Weights of a small GPT-style language model, trained from scratch on English Wikipedia: LayerNorm before each block, 93M tokens.
Each number is 500 + 25 x the weight over its row's rms, rounded and kept within 0 to 999. Layers, rows and columns count from 0. Numbers have three digits each. The size before them is the row's rms in percent of the matrix's.

# layer 10 MLP down (transposed), 192x64, rms 0.116, rows 187-191, columns 0-63
102:465522500541465485484522528494476472526506503541500520520559502524521444511534508446520497472502527478490534482511470513470492497498523505523512514489487463469500471474529513479498476547513468
121:524486508478434520460486505482495463491453515489514501478486532539480521505485467534533523509480502504483510475508510457515513542492462547536491493532506493484500539493492491540545496510460488
082:485515551491511526482508484491481492556527522476511473505468472463479524499500499502517522497510516519479511513507514555499519486484477482463546469487484504425525458473534503527490508460520510
104:474522489494505466447479516520510522485488524552504549547518468490493446460528461510519497523491513502506513480491459510475473471504520501549492496478529502513465490475528481488530519489537491
093:535574524520488472518430503485487488492544513477497491467505493508548512508488473501493493477516486480562495482484470484493542518501493498488516522464500517514508461495459484513543504482503517
# layer 10 MLP gate, 192x64, rms 0.118, rows 188-191, columns 0-63
115:518474499452469454498521426459495528485537499492522517512510464522508498519546502548533497470499499497493491489533506512506533516547516495495519514442482515489482520517498503497507477472466519
089:466494417495501493512487506518529496475476479537486536500518504543485522520491483492469456500493498493490494480472489440523476508559510482539485506515491490526519543503482506491490527530467474
098:538469529507499552502511512501479490489478483478481478442504499498505526532492536492483544505530489510505470500490533463536477500543506513482528507470485487475522500543526481495448493498433514
096:502504496487505541514470512502490515528502508510532491422482515481504522523471488503496463464478500505493485507509451491482506525523502492493504542431460506536494515508514467550532461465512509
# layer 10 MLP up, 192x64, rms 0.132, rows 188-191, columns 0-63
107:467486504555485517534486518502478534541553448545490469498503482508520498510518538495492475499493514500493520521498501531538482476557485524503502464511502482470459473502500466473476485494455508
079:499517497520520494515495515501457502509478406525490528534498510500491483509519503512497519485492506486490480475510534485518488507557488535525459514535488528508503486485488507459447503548461465
114:527499527536470520520490503467499496543470442449464491497502501471505509509496511517488510471523497460539501532499466546522492515531501482526509503484453529492528512548472456486517481509478514
089:479491476449498539474479488476530546532474493543488494508510500487518559489427494519498497514479485538487486476488480479542487525521496481483520519492527511482506491520557489476474473510497516